config.yaml
hidden_size: 128
num_key_value_heads: 2
head_dim: 64
hidden_act: "silu"
norm: "layernorm"
positions: "learned"
qk_norm: false
parallel_block: false
lr_head: 0.00867
max_grad_norm: 1.0
decay_fraction: 0.772
max_steps: 4883
dataset: "wikipedia_en"
Each number is 500 + 40 x the weight over its row's rms, rounded and kept within 0 to 999. Layers, rows and columns count from 0. Numbers have three digits each. The size before them is the row's rms in percent of the matrix's.

# up: layer 5 MLP up, 512x128, rms 0.158, rows 44-143, columns 64-127
# down: layer 5 MLP down (transposed), 512x128, rms 0.0378, rows 44-143, columns 64-127
up44 076:516513553462587525486555477465483495499473460535479507535503481529511568426511473559514476485471489448511476497511546460505548530508556487529498581450424461489421550539428515489490491529507520
down44 081:458448519499556515456535494496505441468512473498478490522491483503501526393473524529477447507461485419511458500487504522511544470545521519543563555464426449506483551474498514495544535525564532
up45 106:551467560441411449475510527549516516493487564527517599436474446461497511467528533466499543529438563471518477452498541425505451484472515475538512499531485487495524438501577471504496463402438482
down45 110:461519458491497602504482496437462492550512500488506397506534479499490431544447447547492445408469430467424554511505453592454493468475500506504564476469573526486497540529407537474586521550487469
up46 095:474456457478485493426555461458483519522460537524504535566515573534421511535532489524435463517459544472463520433497472570455495495445508529597541581464454557550450472450455567534477522506431497
down46 096:551468446539499502439544534455545503493511509526513551559466558539421602450514497476508482469487519504466490459506477493460515430430489501519513562375511534511498513440482616465524542484484487
up47 100:523440482573527503439402546530506409501462514591516528435502487435506467501518529463518452534539477490462542480538531541553527461523536532445563460482476504565506505476532466554507454606545546
down47 095:512512464529495526439423489524449456531500524472496514414567470468510516612533509489528480557470518456471448479509477545454510468523460532528476470525561561539484564451487550466517458588507492
up48 088:403481512561566487441460403468481529512479493463412488516464448492519501497555480452533518521461571463507482531471456477512515416500474469516497481482488466537585437499464483477472471495615571
down48 100:466481538558467505456424434477498487447495479534478510457504517477451541508538518462520475522491538453491510479484539452457504461573496414493550485477512473518571414489461460523540486473560481
up49 111:507530522461501516581536497452498450526483413521541491508528503488538508457489495488481533526573523545506542489495620473431483553488488508471405404533444543583425553430489570493465492517501444
down49 104:450503537458481467563447447524532533450522529504420519490539496525492524501559543565513478524471501443489493503514486566488495511509480518503614525473576484406449424549474429499498522566546514
up50 095:419543525468578480554531547461511500485383503489484477390501522434445477477532490490486457447531565460484465557553528516561478529508500399467505507557490542507446520459532504421437522458576435
down50 082:582471456550405515495475482482486499503605530532466448613532462518503516488480461488513509498473432500505523488470446550515539458501476539495463510444538519472583480493451497546531487535453548
up51 117:495463466511436456437525525455427445476543451542618508489457512530515482504530515568507531478544494464504507413527566470493566473467480440583566592515515434475494527459578461500519481523466474
down51 115:506485453547492526464570532444438484466472516570538434531501474461455577515519489511443567498458484521514580462518548489529516491512502412571475500418557511465494517417535522545479479486507487
up52 103:535466395396483443558451462548486419501511467464494515492432471501573529478517527486545521533492533551485494463509508528485538576456503547564442437426533441485501503460550464525458444477505504
down52 101:491514515520490578472486482429437541479450490469482437493466456502475462463506437557473532450521450507516586545472475523520470476515504498463552561503491545471510524483431520489466592552495540
up53 122:441407507531519488484464495479524451487497524512494460564499510467494447480520500584492442477473516439495538498559500522497469499550482512472471501454459391539525559464473532533418555528507520
down53 138:489489483541467491511470525398396424516507482459535571520502468502480448503476470465491522488480513464499523538529502503499504566516516514513466496567477436518496497534514538566480539474477472
up54 107:508529555576565552535503458450513503557536527547485499449493525479478479529547556494514516529501493462578502561523476520467469506539494521451567490548572518499491430501577474565497499480477487
down54 102:522480555435436454471533513491510503438434538463499520546522481522541522473513481490537469503541568470467512398518479469514509474514516462527434490483468488529502519528427519463533569458547567
up55 077:515509547475471523451494466522443546507466443483535422570546478490503611432530443500486466464453487542396487482439512441502413485475506454635517505483533482523491455498491535463520458531578468
down55 072:509458484545515480539502506465571444511455567584424550447447543516503385563502545474522491546543532461579565448497485517485531520500496562493508477511492458481492582516494483521507558474440547
up56 117:529494489460530522488558502531501481505485497651482452527475517475483488538536478547495471528493560507459428510573553505538532501454521448462526489494501473529473575494530511515482470525464515
down56 124:521526529540471521472517470491514511505422492531619527524482450459499502455459587521509503467498484561537489581532526446472524392524565464496440420463455486487558515465512468492549464480490577
up57 111:485499552550519546481565441503485509552466533525532488516517486497493516512479513571478541507462517506487486516537510504526483541446538463496558525557501511540576495439504547525478519510509527
down57 108:552528470459473489553546587525458499478517458507512467510557524535434470536529446496486518518482466513554439458529556490508436473586471429508510554498473459485575486501535576414534491473580452
up58 092:520485438467468456444535488467543516383475378546539452493519518547555535477549518509437532520472449521525499460563535428482453476521486540552428527588467443535505526506509514569473502482513495
down58 103:487509527533535513600480480506503519578483581510441464537462517425431435513468517431529536496535478517536516492437485528493531480533522408449524421433532510455423512492503491457505489442522530
up59 096:475407468503486494499546541503441453417491499450525515535490582460492503476452433519514486461542525443523421520454489506467469480527469450432515523455501385482474456529531501491601534532494527
down59 096:488437525442504440464580562484492479470494475420502513537500463472511498479533458613506484470571584456497445493483482521485413526477504538516533496553532432529503498473542507467532504525475495
up60 071:481441492440468517530510580486487407520463491484493569434545494539486514518545499519576439456470526481508382510527601500470454508476519448491505509518561521521558550516494554452582481459500459
down60 075:483460544465488482422509589469460470515504495498512504462479486556472524465532505549586442483444516512510425519457515537444473431498513517546494453527515443563562504508515493464581480471505466
up61 092:476491504506494472597511488492556481508562547509494494451527577489484536521598493486486557550476465452492504554475520520470493545551505481505481485454527508542526448567544573523544462452516477
down61 093:508457488457522432447542512573486500482613457515565541468507482492510543473495529499545517450620486545532533448513546448500475484514472553491543604469473583459476496494596495484505497495493537
up62 081:479485455432500435521479548495397417520542460544483528464416422456493524477516540517572459453478478557449577464538544549466558533516527553436447499532480473442497556465545468476447450485530441
down62 091:507535534512502500497502431540533541503476452443491480544499551545496471504502434474447547493536481507550443553478449452560477469417435470499506542485498511513488506512485567567542576553449559
up63 102:464488433490587468425523461450522474494459407445508528557484505499494481492527575531474485451528562519484487494543539472460564462507530482611475515525538580471535577481581499407423489551545515
down63 105:493501427503502396558500479507490544414519501434461431500530449507481506469514478496532523505445483541452491520521484498490550461466592523524554586535517547482491502442504501590420486551577472
up64 102:578530563437518451407520521496504519489535507527505530483523512557540468491534473561524571482469500491487478501536464512492493454495490530595541575482501499483543519499448403538543495457449509
down64 106:505530522465526473430547532491493547477509613563536511466473516552551581504468472465483493494472440416516552453413440473549509423487507521545508551519522488470537497460482494603475496404408495
up65 105:396452493423476478510518469549528398436487505512565504452456538456504471454483470506463483597499482450533442509542594512447551485501515446495562503501485468497550530405528537496530540544455458
down65 098:597555533540506478513454552486514547581482461516443522549571491558499599529478499543559486403413544538437532494454516497556487503465508551500430499508508529485466481575451488478490481476452432
up66 107:507500488467496497491590513546557453504480516543510546536482570486466505531497534522458517495544546459536495435512464471538531468479498560539554421540482545559455485532507510505400491448543528
down66 121:466502561482509598490434463527558522482463481518537403514470414486555458489484458535512540442453427537481475531429583459540500443507517532511496459498503416453499510474485496517515492536496536
up67 082:454493498371504516449562458479473494535482546535469562448523507439504520493515473498555594437484565546480483589477450458471428512533538551546523429458519554445505535477498422529475538527529546
down67 081:499557484436451491391521489537452502491510580546481483432534502485456443555531523512532527539467495515501489483524466511485455480527503472558520424485490543584554555471541424524473446556507495
up68 100:540514454504510511458486464473464531463473458459513596507451523515489454492506360500508524445473508434468523499538590448452489424464477480561516480532452571492546437465478454519445476542496513
down68 107:522521445506431485511480492552592484411490500490466479540507548499436469531501475522499428502508479524543445445498539432507463502499498539460547533452513555502491519528536485482477484471470489
up69 115:518465446568531579486503518460570491478509565496477487528542520526462445472497505496493509561534526514446467514463522461534423523495534509497507521493569471493515497498479476499579510553585529
down69 112:523573572479514404619501506558480507515509429466472483510504500462528582470465524480545549486562496509557493576569452500520556526461473470471565511501432510500454495546505497563480464523526519
up70 110:480480493485525504491441496515533522487567457578548553572568537523475483468509543588486420445570518515529518443451543519534483459452508526515474502469449554494547411489487526503474502436478477
down70 110:504508514561513558526512487476531497482429445548551542531491485515505461416563557505473468528548531511508449452506508489528526545531475510465515496562492563497478508484483506503522547462409490
up71 095:504502562502457500537537507509479453566584465505484494553530475542442558500530475508485487462465514454487530520513509522481504466496559538496548465427526554549444496460554548543519530477427521
down71 090:484541518523530539521579466436464499485478513570492562527459505484538563464476463487527498578485533512529406413495499401546528446438450514494554503529463502559510572440480502498492501518469525
up72 091:487514458498575413506510492504572476479498566466500515509516508516514527452483481507533532634492555535489500515471490497595514452493529413531539497535494456558528536507453570469462495488553475
down72 094:497441507491418477502499477454496517486504493530470509504512497469582499459495497546545449402509492502455511516461567529476504530558498468521452427506498532503549460547537424496515506520516548
up73 092:558458533505504502447585541451507557486487553486502515525472415502528570541539560503435506475491439536466467531499509538500555564467542457419533498512504546514514502488475507568444459496502480
down73 075:526455485514499470483508468501492497494502488476529509482491532478445500441555498480545424484516530538514536544582466566485465556502481499465490550585496508551463550456538513565469504483367537
up74 082:505473484565445459502519434421459503499521489480529495492480611553536520481482477501447451550462476482487468428564470551517484457467522477472466543518474525511520478490457464461495438456518552
down74 075:474476533527564478456460549426505518472419484472445480525463442532501467537541515550530556443535551592470521498524457507521498472508479567515476457549521546466514429526547498490493500538481431
up75 098:455484440588485549456504505486483514517515447443500562545487522505538521495572500505559415447548554413509451533454531555483541514487457523562514413534527527475538473502466581518507480523474484
down75 096:447453503513549470450538568520502516505434563503428524474509533459512481451474485537455438520515530470478538499494544531487521532571427549502488546531553513508488506548563510523487535443437470
up76 086:513452500483483531456532551524565432486476459474470613544467521491468541544557534456575524416579559451443502521445478496494511461494518471534552512508489508519527502456516502444527482545577541
down76 101:487515545487460538507517524442533457461534468502495545520492465447443553493531499486495547440496484513517578507510494537464459478415502512487436436484499499580470478457541483519520564488581486
up77 072:518474513495520465498577533499496459463515461510586553482516542496420547579465440473491523494468508503522459514552441508474458524537490525522487465480462478506509506420531575584436480435546454
down77 062:504444464549522486460418526542448450486523411480503562462465488542462605461477515536548581467426527421522486470527499503461516528480474488480561573496445514447548470481529517469540457450499467
up78 098:505515537451506493526469553563498523494437490480478550540596515451521474527448463527541512515537577493460506522519554508506490488515467483527464494495517539522468526522550549552540514549454481
down78 107:484502500462560530470529505544526503491455452527483475556510515508480472471497563501418452468516422468463464525540585447529488510506423463526548523440501517390499469526520444484517498487483575
up79 088:501520485391576526570489507465561499375472526523569582484525500535479526468490483464488495472522467585510563515501461473553478585520455560484485493479540473518540461494494411585479486537498566
down79 089:513522413505486448596497446511457434508457504473484407471572515505455447535480481508490557515576493491558472508492583525479452490486474458491474507491480490502475549537480467451513532483462496
up80 091:485520569441586479476556443525543539463455453495511518529477496515518489583502469512511504502395561500478538496476463459436500503519531535478508454462499454501495425481476415543494478535494526
down80 096:465467547506473550551489462462527534480465518499593433523533524486522521496526494502533464475510547469478481455450462491457525528461517452496549497516483450520509509506472496557433477454544508
up81 095:500524504446471453401493509425551464473515462440529472464507545553482467477461495455519544466504459496568473514501531476521491501499443471544517500535432473541524487526480483512618478522458491
down81 090:518498427565542491576452512524532442457445497491514514497525475449484492528516501500429472524504487531561507516502500520479567449485515499449566553514466474495499439534542493484465570392520490
up82 111:526397546466481501474536519478507463510494483489513520554535443497488484432450494532487410432476499540591557488525503477550540488537475491461510529528455529507390502538491535457622460522543534
down82 128:441515410545521519564467514486433495480544436471462507474449424552497545471587513499521557548559574443486457415468458514584479495521464533525484537581548518462532458444481527511455531520436482
up83 103:534539542451485461433506527434521504476488530541464469531466523500452540466473398497498450480482442530445511509620507460521447519511491484540436501537492487563541508525481410465448533485431519
down83 114:484455492444467523455564542445450517465513582537527424521524548492497503439546464500507504517511488464536488478542610405482495546422490516514455473556544496531524531549469439398505538449515509
up84 099:472430469477459439510432503470429539458446514496472501477553489536495520484480409443453513539485452499471480569525461466493522603504532467490432435519528492492479507530587436488534444378521617
down84 098:461485501519454512475493563485527478498430500479536522530567559479468445501462505511464491483478544498468467512484546518549555540400554458485546515510492521441523558509519482478551461381497472
up85 101:540518448546421519423515576506488519463567468504566568535494603496541489506557487593514553531496524510474518538447482545508515438491501507476466552439434407501505399524532501516524494497455495
down85 105:493454452496392551472445602413560551522574520411483528564484513475489492541555466493503511463494585458460565476469468522462505458527549591541494462474483498510457537519515566498570490528484460
up86 089:488518518500568465502497543463547438446508511555534583498525547470551517507470480548571509513545544468481478494489509545465506442545528563506522473518461492533517549487519497454607510582523507
down86 091:499562526503521436520445485511534458532538566536502485504552501443515589497454478582534453436506494493455501577506483609419501443493469523483423453562544524541549536496562425431552512540516470
up87 090:534507533507550532433494464500517566433474567566546529536531502556491508453523487481508608506505499479485481519517495499567555505530569546517456503461470571480497523572495401561508472517543541
down87 098:495498528462472527559506488469484465477481540529407451547530546444515572477564482470503504541499521435538486487527427534525470546507581452486452493457508528525576444559511459492498527483486565
up88 092:495538435597539608415461452489535476507531488501546486503499526494485465476558532506470528443474467539484458477486482462540508548545490500488527508385444506565495489510475500513555516455576591
down88 110:483557518437449440480538502514459551510438509505490517491467414540531523519463445457499540526554475501488573544536495562516464527437507474465468549560484499400541556467498548561427495523536514
up89 112:474533502505504543444547493454546440404517522475521461480532562540483472423532444461446495467511527437494531503516441532531500544531494511500470509503448509602472475459513501521568510495472414
down89 120:504529503389522456569470513517581491475482468428532483480487518524477593481423499535552468433499505528484533501457418539504438513425510475536499499416471557528470509522565477560506497453574499
up90 103:547530517493564551457584521517510556480405473479526546543563502491490524590505499554534449487486522540460528566467471522454548489526530479598544478453464514493526448476596502499567539518553562
down90 099:494490498545490588396552529473479526473450479537541420528541514464454511537521501497501517441526560576576469556568462472494562462532408484506499429526453484532516492474518467456473532517483509
up91 096:572482476541510480439452542483465514543492501574479456465427452431496560533540454461499491428473535466531537543568556510418512437456446521489530495501476457518452569438481478546487497525478542
down91 099:532457515551499530483495533568472479518504539563506455471499527479502496597481428543495479466550452451538518448602477485506494487484499492493498492517520466493383534481482441459510491542455492
up92 092:482557536511542498481496545475607525472463525469442496521548588581532554463550522461469518540440501493482420543490493499464469531529475555502502493432504547497511465462519495557530488521490477
down92 092:528518512534470489515510535492447499460588461452465497518510460449472630501524492490511510524541552450453557432515493557468411526408518469454478488528486497482458461577488458558481510560529505
up93 075:485424556537511486501490545458462519484456505512500609542537503493509501426501528496460424455451464429499447495399549543475470430522520544521545551526491533484586472486476486552567455490513421
down93 078:564488519427532484469476459503487478514413484494521467508550519522430509492451555511507494537512474507498507482516438522510483515441514576565545499547473498483552493453555479562519506486587514
up94 095:434443525414485492476460513503481435492396514549529518445482427493547428504497452566516495546428475461555556533470579551534529478522563495517582412467425485526502493534461508478488454443513486
down94 096:465556536459527500527523474497504509528549410438556489511465459518509408516465431469563489574501389520514417525529481554553539509478570481453520468472500436598513520494500519517523496513527527
up95 102:533535450478519535487551485419492477471417496469459466526490548511409494458564499427472475432513517503476523500468511451470485498445484507430503531506479521525421502498458494494535483459524533
down95 090:502476533472478460572417517505429563482551487515513539520520438452549501519479446498501557487525478502512479520579455516531503480592532517518470471486429502439557497491492536514398554504408434
up96 099:481518467454505520537512521498473544495480470503485517460428480498563528481559530518508459548479502429487484531487549467415449555435475526489471488496452537557518526554498499501536493543416539
down96 095:532499518456469409551543490483509439492513525553516547496547541436445539488454520474469510491475528562509543472588486492562504482532527452503517439511514425481513481496515462504506551453478522
up97 112:461468505448454435539541504541455519478480540539525504556528474490541495548470438557493467566416508456496499505541577490424522488509504556572467499509477530465522570546493558480500487429513536
down97 109:493515525437494424512515550515517462525492468473558513429532546466513501473472545483538516449604539493458531489513465563452535459446510408517551485528527525551433503447513547480503480544517423
up98 111:492546552522504516553518544524480601475514559424489588458552512578507554458514533486541538496494494468465472595501477524457520482565531517463513445536521552488523516527526517497557469510481507
down98 100:436488553492547487536472483530459455557551532538485514515482459469472502521463562473458512493544510548542515432560489523478512445454461471480445593501462486582496469443505498517418539495433528
up99 120:506544540457540445533560485553476442399486515521545498487493564532496424522507437524423469508511546422516424505491570510476541528524520511502526480543502559543482523554568551484564449470522463
down99 121:505412527516493499546531523491554503488455490479504557507523470495502528508467533477531439517547524482459559441463468540472499440415524580538526572446447478505456536487450504515487502604475476
up100 082:507458496399549478490488488522469443461452498551531426448523519472492535452465486510493521504481446424508449492472523447469513400534527432486542547443446430512492525451497547457515527461504511
down100 080:552479473473605535420467504528448442481502480562524472455486510541511546439496478532521542498492457461502481504499512481504519448544516458458523589486481433528564500483514549465550553517526514
up101 105:559542476516496563500429496437410509502428505527440438552557473474504502445498517429471492483431552482418446507415520469489485483534540529525491515471533515437482540460531522489542469531507499
down101 097:464469561465524484532542490585567540490585519434570551495462493466492536507484496536557539507566471517518552526529502533571513525454481457482492508509525488526475393463467457506511486456493513
up102 091:517485362473498443474427493505523418493515478457494509515488513515481501529522530538567505434546524486470485428502463561509485446484513487552491484420561507487495547456543509539504504511549507
down102 081:493530504530572513517551527496482531510437479528547482490438475416519527461527434521485452531505489471421536563485542470514485526499529534504490486551482445423539483500476427522496505490451510
up103 098:470519509562544496483537487437445572532496475509507485466427541645504500542492546449478492495463509510493532486575456473455495449527466534488508488501426524546565502453500420507506486430498540
down103 110:516450430504466523541473480440561579505479541553452556477498535521435467510552479432492533505470530473549467471557516478504517457525487535521489477546467495557483440513518501522506543472594528
up104 117:456493500518560498429556476496559542495494470503528484462554545517424504533446515504513462493540496511551529539448482602527542496570413493632502445540521597517457446482476564514502492520507470
down104 114:485520514498486498517494512502488489482552551540547461470525537516455461534488538511518450464524465505571506465511501488479420556552478498501535524523488477417502449533466541485488494426443500
up105 130:517387518595526535500505469569499458549524507491464534546500564535537565450565450502528531514515459428541528438522516514534441500501450541481499486527533524480523431502487501559470455524488474
down105 132:493582487489474387482482528441475560488504443453560487481572466456491448564429561497548552507467523490485482618505492512529477486482478474497546527478508461545506543469509530510493455515485514
up106 109:517504537406544438483478473572518476461502462484495551541519519513473501547473518565546479488512547471466434451585566483478499476454554436509557522510483515449485525543573514507580482385480450
down106 117:519496454523497565455482488448509457459514520548498480454517489518472483546483526471485476502523507431495541483481524557426489541504507572571527479472547496570469537483530421509553440549512488
up107 095:496495510445515492487587543514465504488458506531531535465497505434409508618576550561499505486494534540457434531475542504499531466464590451551478470444504475479513544557577504458548489501532517
down107 104:467482461518478491504592536490477448516479510509543492504554491497448495510471510520540577540453508500498508589487519491492520454498474494535518414483499542491445510443518490457625517424598520
up108 132:512508546421506441519489484552529486501462517508530426535542566520435543497472490514439455530500533432509481512495592483496500469521442399514496481474457425543488548500514603456527554511495507
down108 128:544549454449498516479565556526522550441498427422411567539531450535559480551537470524463506493517566429455517513492473517450534558493502537511566508434503522413472508544596482519531502539515492
up109 100:477447544453553521556527520502521466550433453479402570491502479421516521462528476467550474486475549486539553527553561483488499486543569461440524438484487545485510562493518472550548457474484486
down109 092:479531477460489458583476421466593515507565426439459505527466529485437468500458502549423486473474532405443491467517554521486523575489560607552568464496514591519506505530482494492537482501551455
up110 089:482457462534507581552502524492521447487495488567531526537515526532487537488539477512511471528559548483485466513491521475552542502541431546488443484530458551530437530452548611455538432509550533
down110 093:546575480487496466528507546496496472455502519513494549538463557581494599460549477513509491510560449498518516530431465445500507480489494479516425563469439506529487546515474524492486494459494493
up111 095:545526492465548531487494477528530511467490535465509524558440508529482567561554530432519529484506480533550475537537444507453543525528462516497446556479495464534469546529489449537455579483567547
down111 095:474506502649478567452443492485463480536486398536548461473552483534487409445518458517556473482465493439511516453456465446496523478505483577512541480475520527508530504497472532515476438556505539
up112 087:478473434489508513560475483531514423506473540512463481456465511480495502510600559454516545486546500405475502506502495566463534421485523459415501449472438521546492564497487444491522467482528506
down112 101:508496491492529528480491522493522525561470571537485537501460479451527516514492419528471519509508498525516572486501509531469474428438532522499394442454542537519490478538505441530530500545554493
up113 101:466487455463510489623489472509487455591480492540459453541453503516452500485506508417490403583427533520451509462512517491476470490522578481506491513428489445476531558525533541492475422526525555
down113 096:470485494516469415486512500524467532430534537478539517492537484559531497513485506540460607558509499523577474453425453483545455558512445516445495501515510552487468436478495501562493556488464502
up114 105:578502462467507551574473506511501506478453496541538539502509505491496541522478571482472451487513531514532482484607538473458518547488498471586548498557553438520489437502563517543495478531580458
down114 106:512441567470491519494480498473540475440463483526428478462554523431453447524534501542495486426459544507474457483452587525529490517534516530478492497524480508484493502493433508435575585483409513
up115 084:534434586491557536488539522503530545457480551554474515544573486532544511498605480510531537477472580451458525545521473545520483485539492508470418442511477540478521498525464494560444560527563529
down115 077:541525546509459552532501572452446512456473556572460432575533446562471508473554425519535498493445469474478541512513455453400489431499496521488412535535516471489517509453433511441455515493479474
up116 095:458484497466511481489493497484523418524479518501516469501454474531517473509452517534473514470439529434456478426537584491500507503500562459444512588543457552524590462512528507502626487424486493
down116 096:531575500507564542489524466405481508453469449494494408508507521520475470492507540518478462536546509460511472441517565550466491484524512571510535521536523492480451498479491469419540516540456579
up117 098:568463499502482345526453446438515554475492435474452466499483446499499465529502553474504427566498495571543505470490505510489556486567543514519459514489471523462496481504444544506479530502487549
down117 097:475508518454518529521473468538497435499507501496574518479535507498482504537533444503448569483501500465498532488506506445468440542412464477463514555437501436500497589487564510544515522529495509
up118 099:479523535472530508503483516512454556470529630410444494480522484512481577420560552490545526589499475538533447583512473481592444556545451446525541432535514460454497508511478537460539502509520542
down118 094:499463489473440486522530460468589468495501433564535528514531539545520448538419479483448513413506497489500524465473491520384600509480537550486482537483573483547444507534475478535461531534541498
up119 106:466472524367524415486538480527553464525467451487569461480460506526510577505561495507505540513472465556514494428569454576403480448406472448518481538471465526519472523537533539540571509476483533
down119 107:539532541415443418507520514599522503486484535504434517479511458519527537493448465425486471463581525462493527525546497468507451484500542475512475516548492549458433517514463474494477547489520462
up120 138:537447495617579545575519506537477498545541464495515574513500491465469522494531570533529466500575523478527432526484492419487493596528516548452518528529500428478483531528563527448460476594542562
down120 122:480523490492460513569525518509510511492561379478502606572496529515426485463503557564508501518596538530528462481490523454555499540520506494471514481457407481460502523544552559499492484507505554
up121 094:518480501459549499415528497483530550503511530568548508457558510460468579440509495489540524527449491534505526598455450458492527457471477518601537434445486465501530455479502525507480524483479461
down121 105:539506491451464470426510494539523486516494531603542490478572491502512565413477502525557480517487530545497520512523490494522423491485504552491574488463487496487532505533546507451479468472503485
up122 088:445490468542482528494502500564517445522562544494461501460537586575473489532459419469446536455532554525444491465469469528498510512485490464471589512552509511479558451494548523505515467447531544
down122 091:559543531538480466463468476476589541432509478540516546529466474437501513450543474492500432525507449527456399540452470479552428459526475441481515536481552485498516493468553462534556571487466553
up123 102:456430473425541507556567551509558478530563565525493508483552478426533516457487511533513433552476515531510486524489491474517496517536551447531474467499591536533474514425529550424475505519517571
down123 090:500553542489510464547441494444528488541517405492445501525439489554453485570556496489547515422532510508451451543443501542537545462491483525479568468498482488470492495542425447561480478435483442
up124 085:464472476475523465560573548446544509481493566540420553504491554531497470525389553569469545490497498456509588503526486555482562510519560481478555512477492542590486552505510486475565489486555518
down124 082:588537500490485537522454467610448485561480514476550492495524472554479501517560515396558497550533499472483432408551527467498462485470476473508463449533540562468509451517470544542456524490488449
up125 097:553476463493427356554565522480499517511504470518423541484485489501497532545481496444548462484541501549482500491515479506486527457519502440464499536462475474441525549486526432526549570567515514
down125 118:507536570522553596460420476485503501528469487504541470473513467493447453430471514554499454481479521470473528467530570488484465528454516485487495441528481567500480491519478604464473455467499520
up126 100:490504600405496434559472568503473481536493445551540557464508507455480534500494511496503441482443510546507510495532493517474489587414524555529555508438543543479471470508544511542489454505462564
down126 101:539451435485438488457508427486516438464528489485401495525556503537469592548518586519474462568492495507487512429498548531491454466589480522512489485561476494537552501496463503514553496508568431
up127 104:470468408565484492466504556519549447492508465523495541491595534591395444519576557495452551533439510483453475492462476487552461434490517509504518560514455525524505506416506488503555474568566502
down127 107:439537487561520481457418511589499496484545489552481450480553474414470501522452544480561523489470536532515489477487598545538532486526490455514515512523469545506511503496520496502596474454459547
up128 084:512532558499550491518467402438488480491513433477530504436409434579527540502548532509462487526515562545486469468508507511450434501512542581515506503472536445498501490456460447467461540464522534
down128 084:511500546535524566556506479445492516511517498473560491435473450516422417511547535447422533485483502508469536501508489467476452562527466512529525500550503476508530468488503424459448605492497567
up129 116:522517487440464459468489540588493388493495500514471505493561482504472472546502495414538534381563440432539450442532500494519441497497529468502526507509502573531467490456518499497557467476479418
down129 113:435474561515481475555496482516554600453477502446509529448491455473477543473471507593516492583472580530431490514468520548430549468484550519456535499578486495485481511572551505450501481536518578
up130 091:467476488491441500529475446532481484527501549518570481505545527490642478522518481487546494525500507463483505508464484512471554435588526498403495452523473499464502529504508482522604463467483533
down130 104:444514475508510523451440437495502522490506510447537560520579485513544467489531450436501457518497552447496423507498461509526521447533522576522478479457441449461528489452526552475545488470509515
up131 109:512508512497550516556468431518500480590472497573465434435447461453452520504534506531499412506446546526445523478588599474490455474490568458518524485505453518525496509535561538490523441450493511
down131 140:575465473580540563488547434510465487526457495570530520511536570434495513488534551457545481480463474524519468582392514465540478425496479529517498525480474501508477514466477478467526440499539541
up132 099:542425488570511496451457459476479476521410491449466552519558499493468512495476541537507478474563481506493447488398511466487548467523469485589544418525477526514422481469509504524509494560485549
down132 101:540545475497528508453504465489461502533494501456539482468490417504487483547477499491492531508529493517463497512504560503458533487511445493550510434517496424553540380545533558403526483483438562
up133 097:397456501511487455522443486457462438443482544513521434499485455525481526471433519491460416538404522483418494421564517423569555541530503455438486458510541546505457539492537524463497446426514518
down133 107:475519448494518525488407509556433470529435508545496486501483526518469496481465551529522523452478488518555493521445447549518524518475545487548486533534497456471462549459531467411555479454548535
up134 074:493486484368528458501536504488502433534479463596441521544490475479453519480514503503488523490491486506527472442541481467463515504551492534579483500530492525496483530460537501492456475484486523
down134 074:487563498419575456470525489511434465565490503527460495468451469520417605479498510454534443554476531514483502477482501478513501551490491511496582548513409518478514569547499532508593509414564520
up135 103:456445494495514450472483495531532418471476568472580471515446491581556556424508477596463446532495538496517481419503529511463484521497500559541448484464559468523530435547493484560488479487397556
down135 107:483491470480561525396474528583523450501478595536552475453482509572507552436460530502483445469509519464492489475471546466524474514530477559534482567538578474479533440549503516551484491477431529
up136 084:516525561568446607515471530472510432509549448487546481595591437569590550460522465547530548525489483445552464449505509447540498513509531542437517532431536462473520466517561471430548513543539525
down136 085:505499475465471506567480506487449545534517518522526494434514457468486523500542413507590516478427462549494523586497488509540541557506574452517503538488478532403495597494462507566463465412477498
up137 105:455519534527496513457565477464494487505498508472470546525564473527489504477549575524520557484490483501531509467474481461477424484526452543482548565550540473534473460513432496512561420425495493
down137 102:460566540490463501527529504514559546529486502522435510557471490477549492513444535526527476444508532525514534469465503579541480439482546481456472425521493522549546484463464486494494580538484463
up138 092:483532486498515496578534531589551495488475468520476553540462524511525451595531454468489531486496552502474507522492455556466543451592536495469505527518473589525519509539519486511535534489472505
down138 091:518451485548497559446460507413450496542554580501536470497595512493497530413523543533502449545513443476538468481556629465547485566480492501502519486504539462501488530484487515477505459455538497
up139 094:521492545461447430373480442485495493479551501494533497545540463500542515501465435557565462486528507446483511520471550416517513471446485534585520425431490532484536453495501560459576486538472446
down139 102:516531493455494422496450476515489493437542470464478516476526432526526457453456481444473438525509546444538532458436585514528519578515510540546494455464486535549480443583499576515553533470519498
up140 101:554465462469543493508506524460526500448498418453505508529538512457466494542498437580529523482521499480531581417510482496487433525498531546597446521434419436476466511465557527461496539513519516
down140 106:527445489505471566578551489487506509506503547536540530517500565444473412474497470499454488426466509439556519482453556427445443493435500466432453473498522476540578448544492466505618489498509529
up141 083:465463464554509520470510500507515517536426500531492472493524577499484455519509565478526489525492521508523500554422517525448562516574422539532498448559480564489458473471519583567491450610440515
down141 085:572536398472493453458505500509527502400417486503501534511467550567467492561504531531541447512527504518519490541445454519519399468562420499535552501517471548507463416527416521473479527506473528
up142 116:487500526391498397534437452522514440498518492464515562468477439483487498528452515553494471493536533530444430420603597523460495534472554503536515424486481523510476498532551485484524507479444516
down142 128:528467525488492605421486486512553537516437475552498520517558554516489497462507569474537465431423499459533525548436560469476517510480513564556463496503527501502449522506524509430574428499495439
up143 114:425472508422534494498528472561509470536444540559504512502496549557524469554429544519540489590523473433552488479507562576471501485575515451489510518446473447505534540522544526435533581505469435
down143 113:545471515457525421554434605580495504528502462465477518478553459497537556486468498532465463517415519502528504461485491502478448493437550492526492438549522505463467501530514561552487467466537491